config.toml
n_head = 8
activation = "gelu"
norm_place = "pre"
rope_base = 10000.0
rope_fraction = 1.0
attn_scale = 0.125
init_std_qkv = 0.0276
optimizer = "soap_variant"
lr = 0.00187
beta2 = 0.95
weight_decay = 0.1
warmup_steps = 200
decay_fraction = 0.861
batch_tokens = 131072
seq_len = 1024
Each number is 50 + 15 x the weight over its row's rms, rounded and kept within 0 to 99. Layers, rows and columns count from 0. The size before them is the row's rms in percent of the matrix's.

# layer 11 MLP up, 2048x512, rms 0.0707, rows 104-109, columns 0-127
099:59 67 45 61 36 41 41 22 18 61 49 48 45 58 64 91 53 51 35 53 56 55 76 53 48 42 47 71 35 66 74 39 58 51 54 45 61 47 41 52 60 42 33 56 59 35 44 52 53 52 49 70 26 56 47 56 53 46 61 65 64 72 46 35 39 62 41 54 51 29 50 61 73 39 42 61 37 40 62 44 53 26 51 54 64 66 16 66 55 34 20 65 53 70 58 47 37 71 53 63 66 45 43 87 73 62 63 72 68 43 48 48 14 58 63 45 61 77 61 42 43 55 40 59 49 63 48 38
097:34 59 39 51 61 49 54 56 58 31 28 14 32 40 32 16 46 50 70 55 59 69 70 50 50 40 59 38 63 67 56 42 43 74 45 37 54 75 31 54 52 65 71 54 47 36 47 74 35 57 78 57 43 52 28 69 75 57 37 17 80 64 51 51 36 30 87 54 51 49 78 60 46 41 51 68 67 55 61 65 49 42 61 32 31 54 51 53 48 45 71 81 54 60 61 57 57 52 63 41 45 54 51 28 54 42 65 58 49 74 48 46 33 36 47 56 58 79 45 47 56 48 40 57 21 47 50 69
097:47 37 42 70 56 67 42 56 90 23 63 52 33 52 47 11 54 25 47 65 64 53 42 76 73 56 44 44 31 43 54 74 42 54 46 52 74 38 46 25 66 59 60 53 63 28 26 81 18 51 42 51 51 60 61 59 46 37 34 22 70 83 62 58 78 31 18 56 48 36 48 52 36 60 34 40 49 53 49 87 73 34 75 56 55 65 66 31 69 47 32 54 44 84 52 54 64 58 49 42 53 52 62 62 64 46 36 35 63 52 59 50 44 97 44 73 59 75 53 72 27 58 21 55 57 45 42 70
101:30 28 48 45 67 51 47 36 48 59 80 31 48 38 77 34 31 67 45 65 40 65 65 48 63 80 33 83 37 46 28 49 53 38 36 36 31 56 30 24 54 60 55 57 51 59 61 48 31 59 75 79 46 40 36 73 52 40 30 44 47 52 19 68 48 49 50 41 47 60 56 70 31 36 39 57 82 61 43 47 31 49 51 77 32 52 38 65 59 43 56 36 42 45 65 33 32 29 39 48 26 51 71 57 39 19 40 56 37 67 42 37 40 69 56 34 35 53 25 30 51 75 54 43 65 55 35 53
099:57 64 58 31 63 67 53 51 49 26 76 39 58 57 26 36 72 50 42 63 63 58 44 57 48 34 46 74 46 40 82 75 68 55 47 61 48 61 50 64 66 43 44 30 49 38 34 46 71 43 65 48 66 63 26 49 57 70 40 55 56 51 27 76 33 55 36 56 32 80 66 70 32 79 66 31 69 55 52 27 50 44 56 47 57 41 45 46 64 67 25 57 68 38 23 53 58 44 33 20 44 63 28 44 52 42 53 58 69 28 44 55 44 39 26 59 24 66 49 28 82 59 49 36 69 65 49 53
100:54 44 47 68 52 69 50 44 34 64 54 61 34 39 37 74 45 61 27 46 77 34 33 64 60 27 71 34 45 52 89 64 71 62 46 56 52 45 41 55 39 66 77 52 58 64 55 61 30 50 54 57 43 59 30 59 53 60 82 52 48 46 50 61 48 31 28 42 64 69 36 58 52 76 41 32 44 87 52 44 64 50 78 60 33 33 50 67 63 49 51 57 32 54 43 16 67 27 53 55 50 55 44 29 16 55 51 75 58 45 45 44 16 54 51 64 58 52 62 54 55 66 42 78 47 30 26 47
# layer 11 MLP down (transposed), 2048x512, rms 0.0745, rows 104-108, columns 0-127
101:63 37 49 61 47 48 65 38 55 27 36 46 50 68 16 50 53 78 51 43 59 65 67 44 37 29 57 65 49 42 52 49 83 20 64 39 66 67 70 57 45 56 62 35 38 38 44 36 33 65 59 19 77 19 34 57 58 30 58 56 70 72 60 37 53 58 23 55 31 45 66 50 77 56 20 55 55 40 60 56 64 58 37 18 36 47 49 53 41 52 37 83 51 43 48 48 73 69 61 10 45 47 25 62 37 46 38 62 80 49 49 46 49 19 52 30 56 70 37 40 65 26 47 62 41 28 63 31
099:44 65 52 72 35 29 69 55 85 39 63 65 18 39 46 46 54 27 64 46 46 56 41 35 41 30 50 51 31 40 75 63 26 38 51 45 36 42 28 27 40 32 50 34 76 69 52 61 48 77 61 40 52 44 35 41 58 40 38 66 58 47 50 62 28 35 63 63 36 44 66 60 50 55 60 33 50 77 37 52 44 53 40 45 39 42 72 35 24 54 46 57 62 47 40 21 56 58 62 79 40 54 33 57 52 45 59 28 54 56 38 48 68 47 52 73 66 43 33 45 81 36 66 32 30 38 59 44
093:41 61 46 33 63 59 72 61 46 62 47 32 82 59 60 45 65 44 43 53 31 60 48 38 58 23 54 70 26 76 39 51 56 72 51 57 41 79 56 61 82 58 44 49 61 42 32 36 53 71 33 49 70 21 60 49 44 27 52 34 52 53 63 29 35 51 50 64 51 61 49 63 62 68 66 39 73 57 65 18 49 51 44 58 76 42 47 56 54 67 42 13 67 57 30 43 36 45 52 70 68 69 60 59 28 62 71 43 47 49 55 31 46 35 55 76 60 57 49 35 48 62 58 47 73 56 55 23
101:42 52 31 32 84 15 66 77 22 61 50 64 54 59 68 48 49 25 65 58 53 59 54 44 46 32 52 50 41 30 53 58 42 71 52 56 52 62 41 71 54 36 41 41 32 40 40 70 50 60 45 37 35 33 26 28 49 37 56 42 64 74 54 19 25 48 84 43 49 61 43 47 58 39 37 34 54 41 41 55 33 24 25 29 54 57 77 58 75 28 41 45 52 52 17 69 66 56 52 61 51 50 67 58 73 73 45 50 51 34 48 39 42 54 54 64 48 51 45 65 49 31 57 41 38 46 61 60
101:66 47 62 43 66 51 44 58 63 10 44 55 71 51 19 48 54 40 54 47 51 78 41 38 62 42 30 39 64 48 62 48 59 70 38 71 66 53 48 63 45 66 27 59 39 58 39 21 43 72 37 40 36 00 43 40 60 45 34 62 27 65 55 51 44 25 45 57 85 35 52 58 40 61 34 78 43 53 54 56 63 48 27 68 44 74 35 40 50 62 41 36 44 23 45 23 29 72 53 53 61 37 45 65 47 72 71 49 53 48 36 29 59 38 74 36 63 65 60 23 66 39 56 55 51 09 48 50